From a checkpoint of a small transformer trained on Wikipedia: rotary positions.
Each number is 128 + 32 x the weight over its row's rms, rounded and kept within 0 to 255. Layers, rows and columns count from 0. The size above them is the row's rms in percent of the matrix's.

# layer 7 MLP gate, 256x128, rms 0.118, rows 25-42, columns 0-127
size [ 95 105  85 106 111 108  98  68 103 102 119  79 109 103 106  95 102  94]
[[140 167 171  86  80 153 112 125 129 190 153 179 155 129 114 134 192 149 151 107 116 160 108 105 163  84 199 184 132 128 159 173  80 141 134 130  95 112 153  82 146 147 142 163 138  89 201 145 147 137 139  99 111 129 113 116 120 198 150  86  85 170 114 110 151 151 107 135 183 138 170 176 115 150  93 139 124 111  76 173 121 108 141  91 133 117 187 141 110 137 122 107 112 151  46 135 159 154 126 125 110 115 165 136 172 184  33 166 130 147 137 146 102 158 142  68 166  98  98 124 134 139 123 116 134 135 195 132]
 [143  96 128  54 143  87 143 106 148 174 188  93 147 130  96 146 167 150 180  98  79 105 140 131 189 141  91 166 145 156 156 149 151  90 154 177  96 171 147 117 137 117 145 133  98 152 106 133 142 116 129 100  82 122 204  88 116 136 121 152 129  77 103 136 187  88 126 157 136 118 180 103 135 166 126 150 162  90 126 210 146 153 182 123  68 112  93 111  78 135 136 125  96 105 124 100 159  92 131 157 141 113 131 118 162  98 135 166 150 119 159 212 142 138 167 130  97 185 122  79  76 166 114 165 110 118 187 152]
 [138 162 151 127  97  81 179 133 157 192 120 109  98 183 153 135 139 126 160 112 107 110 195 121 148  64 147 143 139 123 189 157 148 114 149 152 152 181 141 135 108  90 178 104 148 133 150 133 138 133 196 155 123 109 105 139  23  69 111 116 128 163 138 153 146 131 139 139 151 107 134  59 113 106  98 139 146 117 111 128 118 101 105  62 156 164 144  88 142 126 138 131  69 117 101 125 163 156 175 109 134 101 106 133 146  63 117  91  75 112 144 139  38 106 185 135 164 129  70 141 107 180 116  75 138 133 150 105]
 [141 140 116 134 127 146 159 146 148 109  97 102 134 130 181 114 145 158 157  86 186  88 173 149 107 177  92 108 146 149 130  96 165  96 153  92 229 127 142  92 129 162 162 148 102 174 149 109 122 121 181 107 125 134 138 127 169  63 188 100  82 194 139 116 159 130  89 132  89 132 139 126 130 158 190 135  90 141 169 113 119 138  97 131 116  96 178 147  89 151  57 132 133 191 129 132  98  74 124  96 145 144  95 135 114 113 105  52 139 125 186 107 163  71 115 163  97 131 119  82 143  96 123 130 131 194 169 157]
 [104 109  84 125  95 138 115 192 140 201  87 134  73  97 123 142 103 143 116 167  87  94 127  98 124 156 135  92 186  86  81  87 123 174 127  80 145 189 110 109 133 134 144  90 151  87 111 161 164 149 131 157 136  97 106 100  71 105 115  40 129 157  81 127 214 119  80  86 124 140 127 194 147 151 112  97 103  84 132 112 115 101 156 166  80 106 145 122 122 104 152 120 137 106 150 120 116 159 117 134 113 111  86 116 120  78 161  83 124 210 171 146 123 128 150 124 151 102 148  79 112 181 118 112 156 182 120 145]
 [162  71 132 147 106 149 146 122 105  89 127  85 128  99  90 101 116 113  47 104  99  92  92 113 164 148 113 137  94 108  87 138 132 145 197 114 147  62 137  83 117 180 140 166 156 155 135 151 144 145 183  96 188  92 118 148 118 122 134 144 143 101 111  57 108 103 207 197 109 153 141 186 152 161 145 145 103 100 137 120 154 125 111  37 134 142  85 136  85 145 109 117 160 129 131 110 113 132  78 162  85  90 126 170  95  76  81 163  93 156  86  88 116 104 132  84 124 105 116 189 121 142 100 137 141 135 146 136]
 [138  80  89 142 123 119 130 136 133 123 128 107 127 129 125 152 161 149 172 137  96 189 104 110 182 132 215 139 105 165 176 122  96 158 128 160 160 146  76 138 115 112 132 182 173 171 144  95 127 168 184 119  69 115 132  62 145 140 136  89  96  97  81 130 121 137 137 118 207 177 115 127 137 122 168 145 143  92 107 165 110 125  98 182 116  99  83 101 127 205 159 131 118 137 145 119  82  73 132 178 135 142 118  99 145 140 188 140  77 119  96 184 107 123 114 127  67  98 140 114 107 122 150  55 134 184  89 150]
 [127 212 173 134 158  67 134  99 163 120 117 146 144 126 100 115 139 116 155 137 170 123  78 154 150 173 146  99 147 159 171 120 148 197 204 116 105 113 171 132  95 142 111 162 123 163 146 123 130  91 122 104 117 117 130 128 198 124 170  88 149 144 124 174 133  45 144 115 141 119 180 128 173  74 168 132 140 159 118 138 102  75 145 148 157 129 100 104 152 105 194 115 113 132 165 130 129 126 136 146 164 178 123 160 164 118 108 150 148 104 205 170 121 134 152  99  86 181 201 187 157 141 157  79 168 115 133 143]
 [110 132 144 156  89 139 134  97 125 110 164 137 169  90 188 123 163 126 134  81  74  27 175 166 131  84  82 141 121 139 129 119 119 117 164 162 152 118  94 109  68 105 131 118 109 135 159 113 186 136 131 121 147  92  64 143 117 166 119 168  68  98 185 145 113 191 144 165 116 138 100 192 181 110 160 121 156 121 151 118  84 182 194  78 154 124 164 131 129 134 110 146 132 154 149 140  90 114 127  97 152 170 112 104 121  77 193 151 107 129 115 104 153 110 133 185 102 135 112  73 177  82 132 168 106 149 110 146]
 [162 136 130 148 185 122 130 140  86 155  99 135 109 120  89 147 125  99 131  32 135 136 100 150 143 184 211 128 138 113 152 137 159 206 102 164 162 147 121  81  60 157 185 124 105  83  77 134  75 114 128  81 134  94 148 142 168 132 104  89  36 134 143 119 128 115  92 125 134 138 150 145 126 152  96 102  84 128 112 134 107 119 110 144 135 195 101  92 134 134 121 145 140 120 114 209 166 176 159  94 115 114 160 167 173 107 107 167 115 123 178 139  96  89 129 134 115 121  86 173 132 163  84 171 154 150 134 110]
 [134 132  60 117 182 149  56 151 113 141 120  68  72  63 126 166  95  76 129  61 146 158 116 171 122 141  94 136 142 137 116 147 120 132 121 124  80 111 135 163 131 105 155  91 108  79 169 138  89 101  81 134  85 144  90  77 120  68  80 107 102  68 127 135 130 107 153 137 106  74 168 113  61 135  97 110 137 143 156 116 192 137 147 120 133 127  51 154  91 134 188 146 110 142 162 117 112 173  59 111 186 162 141 113 114 102 169 113 135 100  96 125 117 132 146 198 169 140 113 113 125 122  95 127 113 124 114 122]
 [193  95  89 159 141 149 166 116 167 148  68 141 123 174 131 164 104  91  94 113 114 125 171 182 132 207 172 130 103 105 125  80 102 132 153 146 130  89 118  90 157 112 152 118 140 127 113 129 141 125 132 114 111 111  28 168 122 124  72 122 108  67 113 140 113 161 107 138 135 153 147 211 129 116 171 132 111 141  80 118 156 140  86  81 186  98 183 163 139  81 105 157 106 123  78 104 115 168 132 133 154 128 118 175 129 126 104 205 119 148 187  80 150 143 152 157 143 116 151 101 169 171 153 181 103 127 152 132]
 [112 166  64 120 179 135 120 131 152 111  73  76  86  86 137 153  89  89 142 134 118  63 152 141 121 182 105 114 110 112 126 105 173 173 119 153 148 147 128 157  76 146 116 105  81 184 106  95  74 138 173 147 151 100 157 139 165 111  82 146 156 156  72 108 131 156 102 129 105  83 148 136 132 177 168 156 114  67 166  94 182 180  93 104 122 153 140 106 160 122 136 129 160 120  84 126  98  84 126 137 174 151 124 159 164 101 128 120 150 152 123 157 118  67 114 160 178 113  74  78  66  53 101 170 133 118 136 124]
 [ 89 141  66 108 179 201 100 134  97 142 103 132  80 145 192 121 150  99 128 113 150 137 129 117 127 133 138 160  98 108 104 147  84 137 131 135 137 110 120  65  97 118 126 141 168 173 122  96 127 141 105 148 122 145 181 122 129 145 175 134 139  99 176 177 119 143 134 164 163 115 153  64 117 129 148  72 192  84  73 111 134 134 113 182 140 163 189 128 185 154  96 143 166 123 136 149 200 108 115 143 133 106 162  79 134 132 108 100 110  99 150 153 106  87 123 109  73  85  98 146  36 107 197 109 169  84 157 148]
 [120 150 155 120  82  96 172 133  91 104 102 115  99 194 125  32 146 172 150 176 151 156 159 134  99  52 130 155 151 115 124 168 126 160  86 118  36 139 160 162 104 115 142 141 140 107 166 126 155 102 122 134 124 126 107 132 175  99 144  99 149 135 118  59 167 129 180 138 129 112  93  97 108 160 148  70 143 157 137 106 126 114 119  89  65 139 181 195 149 121 166 174 132 153  93 125 114 149 110 136 117 159 105  94 142  85 110  36 124 100 109 115 115 126 143 141 207 130 123  76 116 132 154 156 106 170 146 131]
 [159 124 175 149 115 131 147 134 102 121 105 153 193 148 113 145 102 108 194 125 126 172 110 188 111  98 196 111 102 109 159 159 104  66 161 144  70  84 126 107 134 145 133  87 174 169 145 132 140 122 142  79 118 167  94 192 108 176 138 152 148 127  54  87 117 103 143 175 108 105 159 130 103 110  70 118 158 169  93 127 186 137 133  87 150 204 228 165 160 150 113 141 151 125  91 159 107 139 125  78 147 126 127  95 147 160 127 177 139 117 121 124 130 189 124 159 166 158 118 139 106 112 105 161 147 152 164 133]
 [117  75 103 121 144 102 121 152 140 129  99  93 148 170 146 157 140  63 160 105 109 173  95 153 182  93 124 102 189 126  89  65 150 158  71 202 121 121 189 127  92 139 127 142 164 194  99  63 127 145 143 140 129 154 124 163 116 103 114 130 137 105 104 161 161 143 124 142 141 159 137 234 196 178 133 147 136 143 133 105  67 129 121 114 165 104 113 140 159  82 166 136 144 161 125 126  88 140  99 179 100 150 118 155 147 174 109 187 150 119 133 109  82 155 148 132 116 189 156 118 107 103 169 146  99 179 105 128]
 [113 139  89 169 112 201 111 146  96 130  68 136 104  76 165  99 121 130  92 123 113 170  87  89 145  97 132 135 156 119 136 125 107 193 161 145  91  93 173 116 170 112  44 172 108 193  99 102 170 161 119 172 114  97 148 112 101 157 115 109 147 166 107 191 157 103 166 143  85 183 152 157 100 104 176 107 131 122 133 113 129 136  85 124 104 185 136 138 147 107 170 144 155 141 148 127 205 118 106 111 120 111 148 117 106 126 109 183 145 159 114  90 134 117 176  77 160 135  74  71  94 129  60 168 157 128 124 158]]
# layer 7 MLP up, 256x128, rms 0.11, rows 25-42, columns 0-127
size [ 91  97  80 107 104 110 103  74 107  98 124  81 111 102 105  93 101  99]
[[149 137 103 147  80 132 124 154 157 150 131 108 125 115 143 107 162 222 148  22 128 175 126 136 105 139 134 186  89 148 151 153  94 117 109  87 119 157 115 130 164 214 154 140 129 135 200 162  99 102 117  73 144 182 119 153 104 186 119 114 101 202 145 142 120 115 137  75 138 163 124 155 130 152 130 147 147 125 146 138 130 112 100 129 120 137 192 115 154 104 181 142 147 137 117  86  90  75  84 105 124 150 130 134  89 186 165 118 153 151 121 166 123 161  94  87 163 136 173  94 115 187 139 142  82 133 187 143]
 [123 157 162 138 124 106 157 162 171 153 141 103  96  99 157 129 192 127 150 128  95 128  97 112 141 145  62  68 123 134 156 119 116  91 122 121  99 132  96 162  99 141 137 131  29 143  31 132  81 150 141 129 109 112 210 140  98 121  55 109 172  82 156 159 138 122 124 160 109 132 160 154 135 101  81 142 127  99 184 124 135 107 153 156 105 129  94 156  81 108 160  98 122 106 123  63 178 103 186 105 157 106 116 157 115 134 130 183 140 112  99 112 181 165 117 116 104 160 151 119  69 109  95 149  93  84  90  85]
 [134 133 201 139 116  85 139 136 122 158  78 112 194 164 161 146 131  83 197 155 185 124 117  86 145 122  95 200 113 172  74 178 104 104 128 158  41 128 114 167 110  67 124 124 160  73 183  91 142 163 171 146 106 134 160 117 168 106 166  91 101 130  79 122 108  87 154 119 164 135  78 165  97  94 160 126 108 124 119 154  68 145 142 109 173 152 173 118 109 133 170 134 144  78  98 136 169 141 128 101 100 166 111  98 119 143 147 126 114 106  83  97 107 150 100  91 133 141 123 163 150 145 182 129 174 129 105 128]
 [163 135 111 138  86  86 145 124  28 127 127  85 133 129 152 158 116 111  83 137 125  55 161 162 107  91  51 150 145 135 175 195  84 145 132  58 129 143  98  75  78 163  83  78 109 153 128  89 134 121 134 174 152  79 152  98  94 170 109 126 171 120 111  77 156 145 141 138 156 102 129 121 149 132  93 100  86 174  91 148 149 161  95  65 111 162 139 158 142  97 146 117  75 147 120  92  80 181 124 144  99  84 161 102 115 126 101 118  99  97 125 102 135 126 172 109 106 123 171 145 144 103 139 141 154 134  94 181]
 [160 151 171  96 131 122 104  92 152 157  71 173 132 133 110 172 107  90 162 136 151 103 116 123 103 129 125 144 144 155 116 118 129 153 121 191  81 159  70 182 114  86 131 182 112 155 131  78 124 158 170 126 115 117 163 151 181 108  75 114 120  89 118  88 124 167 148 106 152  74  94  77 135 165 114 100 156 142  87 155 181 124  88 142 176 101 152 147 163 132 144 163  61 164 124 114 166 168 117 122 106 109 109 101 116 102  83  79 112 181 109 185 133 111 130  58 106  70  99 185 142  89  68  98 142  97 102 168]
 [115  86 116  75 118  90 157  89  72  33 151 152 130 121 102 118 114 113  93 103 103  43 160 137 157 154  91 153 129 124 130 113 129 143 153 144 157 161 180 126 144 143 105 173  91 143 124  74  98 114  89 105 157  98 181 151 161 129 158 128 136 102 177 105 121 138 127 148 100 142 127 131 168 160 123 147 117 145 163 138 131 160 102 105  45 182 119 107 194 121 160  97  97 124 172 120  98 123 114 118 128 112  90 145  53 116  63  65 128 155 156 167 120  60 142 173 109  48  87 125 117 109 129 137 107  99 117 117]
 [115 118 122 117  99  94  99 158 164 110 169 142 110 151  90 124  90 133  97 121 152 131  98 128  77 195 106 118  92  90 141 145 115 130 160 131 188  92 166 204 159  74 193 119  97 127 178 117 117  75 123 122  88 172 115 138 146 126 142 169 160 134 123 156 158 174  99 118 105 155 117 114 116 178 162 131 173 220  81  98 161 126 148 136 123 154  96 152 110 133 137 116 147 151  57  83 176 126 116 116  83 179  96 134 108  84 148  67 133  98 119  66 106 107 161 157 150 146 153  81 164 141 173 134 107  83 130  73]
 [148 185 108  67 185 144 123  76 129  93 139 152 214 145  99  95  34 143 102 112  64  95 195 145 121 105 175 126 133 128 159 102 151 130 101  99 155 130 108 130 114  97 157 162 141 109 122 149 153 121  66  57 121 163  66 117 126 150 197 119 109 153 142 129 135 115 134 188 137 154 160 121 139 109 146  96  79 128 107 109 126 155 129  94 136 147 121 138 129  43 110 185 166 114  76 116 117 106 121 125 146 145 153 108 117  99 158 177 120  69 179 120 138  78 144 114  90 154 134 105 122 109 172 119  98 124  90 102]
 [115  99 138 154  75 141  77  88 140 157 164  91  83 141 146  98 142 115 106 133  85 112 187 130 139 106 116  93 225  69 132 121 100 182 173 119  94 144 106 106  90 102 114 136  93  95 177 111 148 105 147 165 103 161 143  94 141 100 161  80 156 125 132  75 173 168 136 182 177 186 135 130 104 146 135 155 147  72 143 130  84  88 154 174 126 102 132 148 100  81 173 150 108 161 157 122 160 138 115 140  93  96 181 135 146 158 103  91 120  50 112  81 162 160 118  81 137 137 152 134 148 143  84 144 105 164  85 157]
 [ 84 116  92 109  66 191  55 162 120 115 148  89 106 155 129 105  93 126 127 131 119  90 176 159  90  84 129 144 133 144  94 154  74  83 142 100 111 130 127 176 206 103  99 128 143 184 157  94 179 140 151 135 114 155 113 127 125 108 185 176 161 110 156 119 143 140 176 165 131 130 147  93 118 118 163 146 201  68 142 139 130 175 137 108  94 117 139 132 125 132 109 188 112 124 126 118 114 122 118 200 114 117 105  98  77 170 115  67 161  85  93 154 116 166 152 160 174 100  75  87  74  96 131 148 136 101 164 153]
 [138 165 125 138 176  79 132 127 118 103 173 103 106 145  99 136 188 159 133 150 152 161 147 121 162 135  52 141 100 194  98  96 152 161 118 143 146  93 119 147 141 110 122 146 126 135  73 209 164 110 157  95 134  85 121 121 113 147 159 192 151 127 117 192 144 161  60 112 180 133  65 119 119 170 151  54 121 120 127 136 139 107 139 131 169 162  74 150 131  92 125  56  94 129 107  79 132 114 105 152 122 113 119 153  64 147 111  90 127 128 169 128 119 108  76 138 126 182 175  87 140  81  97  92 163  98  81 110]
 [162  87 112 120 165 108 102 113 114  95 128  67  19 119 153 118  94 141  50 148 178 163 137 146 127 110 144 111  99 125 124 154 147  93 130 114  79 162 134  74 167  92 163 103 129 112 170 186 176 117 110  92 188 113  94 188 131 142 134 135 144 125 115  37 105 184 106 178  98 135 136 138 107 103 134 155 150 164 157 111 196 135 119 151 102 137 142 121  59 166 192 130 174 110 156 149  87 125 153 131  84 175 148 124 110 120 148 147  88 154 149 114 111  99 137 147 151 147 150 175 147 175 152 146 110 146 127 136]
 [119 106  84 150 101 156 160 165 124 134 115  97  99 136 201 109 106 149 113 139 153 117 160 144  37 116 108 137 113 106 136 119  84 151 137  60 143 128 140 158 137 115 176 107 185 137 154 153 137  73 112 153  90 105 139 144 111  97 178 144  91 120 162 168 143  95 134 180 143 114 126 185  95  81 145 191  87 132 195 134 186 110 147 124 183 125 138 186 159 140 176 118 140  93 182 153  61 125 109  93 126 168 164 154  67 147 141 125 162  79  68 119 156 165 133 154 127 112 116 187 103 151 115 166 128 134  86 139]
 [128 162 133 162 180  91 141 167 163 129 208 109 160 133  70 171  84 133  82 136 143 104 171 147 120 178 171 101 132 100 105 108  94 157 122 129  80 141 147 152 158 135 147 141 106  85 138 151 124 128 121 113 125 180 156  46 104  86 100 106  74 172 147 151 168 103 123  86 114 156 114 132 103 141 146  72  93  78 134 167 166 145 125 146 131 134 124  97 140 146 178 168  37 166 142 148 176 132 118 158 159 181 148 135  91 178  67 109 167 156 146 115 167 106 120 158 165 139 114 133 153  94 114 110 158 166  63 146]
 [ 95  86  44 154 204 110  86 138  71 100 125 129 118 110 128 150 164 156  68 111 109 158 116 110 145 161  82 180 174 142 120  74 142 165 140 175  93 100 123 141 139 197 126 138  83  95 126 191 126 153 127 151 110 104 110 167 126 137 159 169 119 119 193 106 198 151  81 138 133 142 176 117 162 139 132 162 142 140 203  75 122 148 184 167  69 154 148 147 172  89  99  94 146 131 147 145 134  97  84  80 118 114 166  93 134 145 154 156 100 110 106 132 152 133 131 106 105 159 117 109 178 140 144  97 159 101 141 108]
 [131  69 112 169 128 105 142 201 116 112  82 114 118 124 100 186 134 155 182 132 156 213 144 132 125 164 168 133 126  75 156 126  73  80 148 102 106  64 131 121 124 126 124 114 142 125 123 175  92 152 157  49  96 142 101 166 100 151 150  87 142 132 120 137 120  76  58  78 140 135 131 109  85 153 131 114 133 114 141  96 188 110 143  86 148 243 149 104  94 139 173 136  82 133 129  98 110 107  91  91 158 118 134  90 107 196 172 171 161  95 129 110 155 111 131 139 128 133 167 109 121 116 104 102 142 118 121 120]
 [124 107 116  92 114  97 135 163 105 159 103 108 154 190  97 128 161 149 148 134 168  91 135 115 139 128 115 115 159 140 142 150 171  95 117  97 150 121 155 183 133 156  90 136 140 142 201 132 128 104  96 179 104 132 113 126 121  85  90 115 152 139  75  70 129 178 108  74 183 121 118  92  86 102  91  78 133 180 110 120 146  60 106 108 178 109 143  93  99 158 149 148  76 171 111 111 106  97  78 138 122 143 105 143 134  78 120  75 140 100 123  63 137 111 157 183 197 171 109 156 111 231 109 113 113 160 149  97]
 [128 125 146 128 148  80  91 112 134 186 146  93 148 145 141 113 113 186 132  94 112  88 152  72 116 156 118 153  86 145 138 141  92 131 152 143 143  92  58 110  81 135 197 117 164  97 103 139 128  99  41 113 120 142 112 134  92 121 192 112 125 107 100 109 134 152 190 116 109 142  87  90  55 134 188 124 111  99 136 149 161 142 100 126 124  79 124 122 141 189 102  95 154 161  81 118 129 199 156 134 169 145  95  87 128  23 109 144 126 132  87 110 141 128 180 117 172 115 122 107 169  64 120  96 130 150 116 141]]
# layer 7 MLP down (transposed), 256x128, rms 0.109, rows 25-42, columns 0-127
size [ 92 106  82 109 107 107 102  71 104 102 122  81 111 104 108  95 102  97]
[[ 92 147 142  77  91 154 115  88 201  67 129 104  74 118 114  77 109 125 111  97  86 162 106  74  96 121 118 122  76 134 141 116 161 140 112 135 113 114 125  87  76 190 106 145 162 152 106 162 134 160 123 113 138  96  99 147  96 117 105 142 112 105 136 122  71 163 153 155 116 132 129 177 162  75 112 165 127 109 123 113  55 112 193 134 124 165 155 161 110 136 128 117 135 126 106  38 136 154  53 123 137 128 112 207 109 132  82 109 129 149 126 103 161 134 110 141 157 136 127 180  66 174 192 132  71 142 120  84]
 [149 173 138 206 143 136 216 175 167 119 112  98  95 106 116 114 180 139 110 177 168 108 105 120 113 165 124  69 148  56 141 125  77 143 150  95 122 130 108 119 135 183 146 122  99  99  93 133  81 132 109 145 168 160 138 166 121 139  66 138 175 181 143  87 159 159 115 122 124 126 114  90 166 113  90 109 112 154 161  73 126 120 128 100 129 140 118 133  96  98 154  94 114  76 142  77 131 183 174  95 101 151 157 170  69 144  81 159  96 118  94 101 124 116 128 119 145  79  93 116 150  70 108 137 105 125 124  48]
 [149  71 100 134 126 130  25  77 147 121 140 135 133 123 124 113 129 168 156  62  85 127 176 100 194 111 135 134 105 170 124 101 122 107  92 102 165 109 180 132 109 122 173  78 144  86 118 107 210 161 147  97  80 133 106  98 151 115 137 153 101 105 107 117 147  97 139  98 126 148 159 103 128 184 140 131 187  98 166 121  85  84 118 126  85 152  81 116 118  98 145 117 118 152 185 143 164 144 110 118 112 179  81  98 198 121 105  84 167 167  93 181  98 138 128 151 169 126 135 128 111 119 143 152  80 176  94 173]
 [135 213  79 168 125 146  62 154 119 144  74 194 113 132 176 198  83 110 132 119  71  83 103 160 138 129 118 144 123 127  94 116 123 123 143 200 150 106 116 164 120 132 124 127  93 155 159 190 125 139 127  80 183  93 125 186 168 145 147 140 137 151 127 129 111 149  82  83 163 181 145 142 120 191 141  85 110 135 131 126  95 142 144 110 116 143 182 126 143 132  80 139 159 110 130 124 133 103 143 180  93 100 111 179 134  97 131  67  87 137 177 152 152  53  89  92 198 157 127 121 117 107  88 138 128 119 143 112]
 [115  54 108 135  94 102 133 124 174 132 124 175 143  74 131 155  99 121 102 115 122 127 201 122 100 124 164 164  68 132 132 130 126  77 118  97 155 173 125 162 160 137 167  96 163  80 122 142 115 118 108 140 119 113 206  98 135  50 102 115 140  60 107 118 118 129  90  96 155  64 148 148  95 119 162 151 114 145 157 113 159  94 161 137 117 147 133 137  79 166  77  98 188 171 163 216 128 125 119 175 100 171 133 122 121 162 114 119 158 193 186 143 136 141 132 131 146  99 147 151 100 114 163  92 162 142 195 137]
 [137 170  87 191  92 133 111 171 134 138 104 123  80  84 169  90 153 140 120 148 115 159 149  80  94  77 117 158  92 133 147 142 104 144  68 179 136 128  93 128 152 105 118  68 184  84 134 147  82  97 113 110 117 126  83 120 141 156 141 148 163 124 111 165 161  71 125  52 180  75 112 117 155 129 104 140 158 164 101 134  79 170 137 135  95 171 152  62  88  79  81 135  98 136 158 116 158 139 122 144 149 122 131 157 130 147 105 140 156 156 152 168  84 138 189 130 133 167 120 135 110 108 177 110 105 136  61  44]
 [177 108 147 116  99 154 114 142 112  85 168 141  55  92  84 115 181 119  85 176 183 106 121 149 170 146  93  88 168  98 112 111 172 158 152 159 150 178 106  70  99 131 160 134  52 167 159 126 147 134 142 147  73 122 158 151 107 128 166 177 169  61 155 140  80 178 151 177 177 104 149 151 149 127  58 106 140 114 121  82 126 133 126 139 156 125 123 100 153  65 127 129 102  70 127 118 153 161 146 102  61 115 141 124 142 175 102 108 102 175 123 100 109 127 125 126  83  81 110 106 137  93 132 130 102 142 159  81]
 [117  78 152 168 137 191 148 131 152 151 128 180  85 128  85 159  81  81 177 146 148 158 125 140 126 107 135 126 101 171 126 106  86 151 105 176 120 121  62 152 120 140 114 117  81 113 101 137 143 119 115  63 166  92 127 114 104 188 125 115 116 120 101  88 113 190 127 102 101 158 123 196 117 107 154 129 131 144 130  80 136  58 120  95 127 115 118 171 183 152 135 138  90 143 161 119 130 107 139 120 124  82 107  92 137  87 137  96 134 198 165  77 105  58 137 167  47  86 138 121 112 116 174 158  86  95  98  62]
 [204 139 161 113 163 106 119  63 150 105 112 137 125 110  84 173 157 189 125 101  88 137 103 140 119 135  63  67  54 139 164 120  79 131 110 133 120 146 157  95 102 160 125 147 131 124 108 146 106 115 116  65 151  98  75 154 156  97 127 150  88 145 196 142 122 168 122 127 137 117 123 108 167 137 105 108 151 157  74 171  99  72 137 178  84 117 134 124 103 189 164 162 131 116 136 153  95 120  53 124 159 146  75  76 147  64 113 117 119 197  96  73 123 132 133 155  79 134 113 117 135 120  81 129 117  92  98 138]
 [126 192 117  90  95 163 180  69  72 163  68 182 128 128 149 134 152  84 150  74 102  90 145 184 150 117 214 151 114 120 134  97 131 137 133 153 159 112 106  83  60 149 124 137 167 132  92 150 115  90 152 111 122 162 130 132 160 106 130  91  75 142 126 145 128  91 100 132 103 104 199 165 102 170 118  74 149 115 102 136 102 147 125 153 127 113 165 114 144 154 144 127 121 144 104 221 169 132  89 128 109 122 120 118 144 136 100 106  53 126 114 156 102  85 149 155 154 132 106 126  80 131 105 192 141 127 109  47]
 [103 121 170 179 143  81 141  81 159 113 149 118 158  94 124 111 129 159 126  77 105 103 102 128  54  91 127 121 109 148 123 112  65  51 121  99 135 171 142 116 120 154 117 124 157 158  81 109 130  97 127 130 148 139 174 145 117 158 125 170  84 144 138 110  82  83 130 133 123 130 108 159 191  65 127 163  95 135 108 109  38 117 138 183 110  98 167  88 136 142  87 167  89 124 111  45 187 154 175 132  95 147 128 120 147 135 147  69 125 108 190 166 134 110 130  74 100 130 165 169 138 146 148 143 151  85 116  70]
 [ 77  93 138 155 125 119 119 114 153 121  80 113 169 117  82  47 142 214 132  59  92 146 117 119  85 176  97 171 145 141 136 121  64 168 107 134 111  98 162 156  72 118  87  79  99  83  94 109 146 125 147 113 122 185  85 118 141 192  99 169 152 181 133  67 167 142  71 143 126 150 148 127 131 123 125 147 144 137 120 121 130 121  98  84 120 159 158 143 118 121 133  98 120  89 137  71 120 155 140 108  95 118 180  90 126  98  84 167 191 118 194 154 131 134 124  72 155  96 149  96 121 185 150 151 140 106 106 126]
 [ 64 139  96 123 119 113 104 134 120 103 156 106 149 134 162 130 114 169 123  75  90 132 117 130 167 128 118 119 126 124  84 131 158 103 141 152 175 101 128 137 129 136 119 154 139 143 190  99 189 133 158  62  67 131 166  74 172 132 129  77 122 133 103 105 132 113 141 151  95 121 122 140  87 103 131 102 199  86 153 255 132 149 107 122  74 132  75 136 165 168 164 112 114 139 133  81  96 116 107 191 151  96 110 141 112 126 136 110 181 126 124 147 168  73 157  86  64 136 110 134 134 160 143 143 103 120 148 116]
 [145 141 146 177 124 168 153 146 131 131 198 167 165  96 123 145  97 176 148 128 135  54 161 142 167  98 168 199 165 129 104 144 166  93 106 148 141 151  88 137 132 160 139 145 107 144 121 158 126 127 151 128 155 174 132 137  90  78 129 179  80 164 157 125 135 112 150 111  84 106 159 128 160 142 121 110 113 117 149  95 121 185 172 152 138 144 179 111 142 143  82 111  97 152  87 255 179 106 102 134  92 150 125 170 106 143  89 151 137 116 162 128 164 139 145 112 149 157  99 131  95 135  97 163 127 129 140 108]
 [ 84 162  59 107 165 121 120 100  67 134 169 148 163 158 131 141 122 116 106 141 146 136 129 129 148  83 191 154 135 117 107 115 122 112 147 141 115  33 163 111 106 131 104 139 153 176 158 126 128 145 202 100 164 161 124 115 118 118 138 126 144 230 167 163 168 142 169 106  91  83  99 140 155 140 119  95 182 148 122 138 183 157 146 156 162 120 132 135 160  96 180 133 153 128  93 198  65  92  62 130 190  89 133 161  88  86 129 149 116 125 143  79 171 123 143 123 154 116 134 154  94 121 110 173 158 162 133 108]
 [152  94  95 141 128  92 134 125 144 101 134 112 106 122 158 153 110 113 157 130  67 139 114 116 131 123 113 160  81 150 145 140 165 156 171 155 117 120 124 128  55 124 146 116 127 105 122 118  86 149 109  76 126 100 126 119  90  99  99  93 172 130 118 115 126 104  94 129 184 175  90 118 115 123 135 115 131 136 108  58 143  97 183 115 137 144 159 130 131 153 126  84 157 239  87 205   8 128  91 157 160 109 177 127 109 129 162  85 119 136 139  69 141 117  79 128 167  96 150 147 100  57 105 126 118  72 109  82]
 [141  91 190 106 126 124  93  87 138 141 144 136 142  90  98  87 202 227  78 149 103 127 117 130 141 155 141 127 117 162 164  78 105  94 157 152 146 159  74 135 115 137 147  97 136 122 106 175 131 140 132  60  93 127 151  88 120 156 164 155 140 127 179 152 120 112 199 130 115 145 122 101  98 142 195  77 143 119 118 198  97 177 139 142  54 190 135 137 127 112 129  75  72  50 166 186 133 121 173 133 125  82 144 140  92 130 112 146 149 124 140 145  82 118 130 167 129  76 145 131 107 103 136 121 137 109 148 132]
 [127 200 159 153 117 114 139 153  73 123 110 126 132 129 109 170 118 189 147 113 107  82  98 136 166 141  98 103 156 138 186 115 132 129  66  84 142 103 154  63 147  71 153 162 132 151 114 180 126 159  85  92 141 164 159 163  92 138 215  98 154 113  93 125 171  60 182 145 108 145 133 150 157 121 161 124 143 105 158 137 135 165  88 134 137 135 160 128 155 150 125 141 147 112  62 154 130 193 154 109 194 121  88  98 142 130 187 126 109 124  97 113 173  96 166 112  67 105 121 121 111 102 145 156 111 150 102 207]]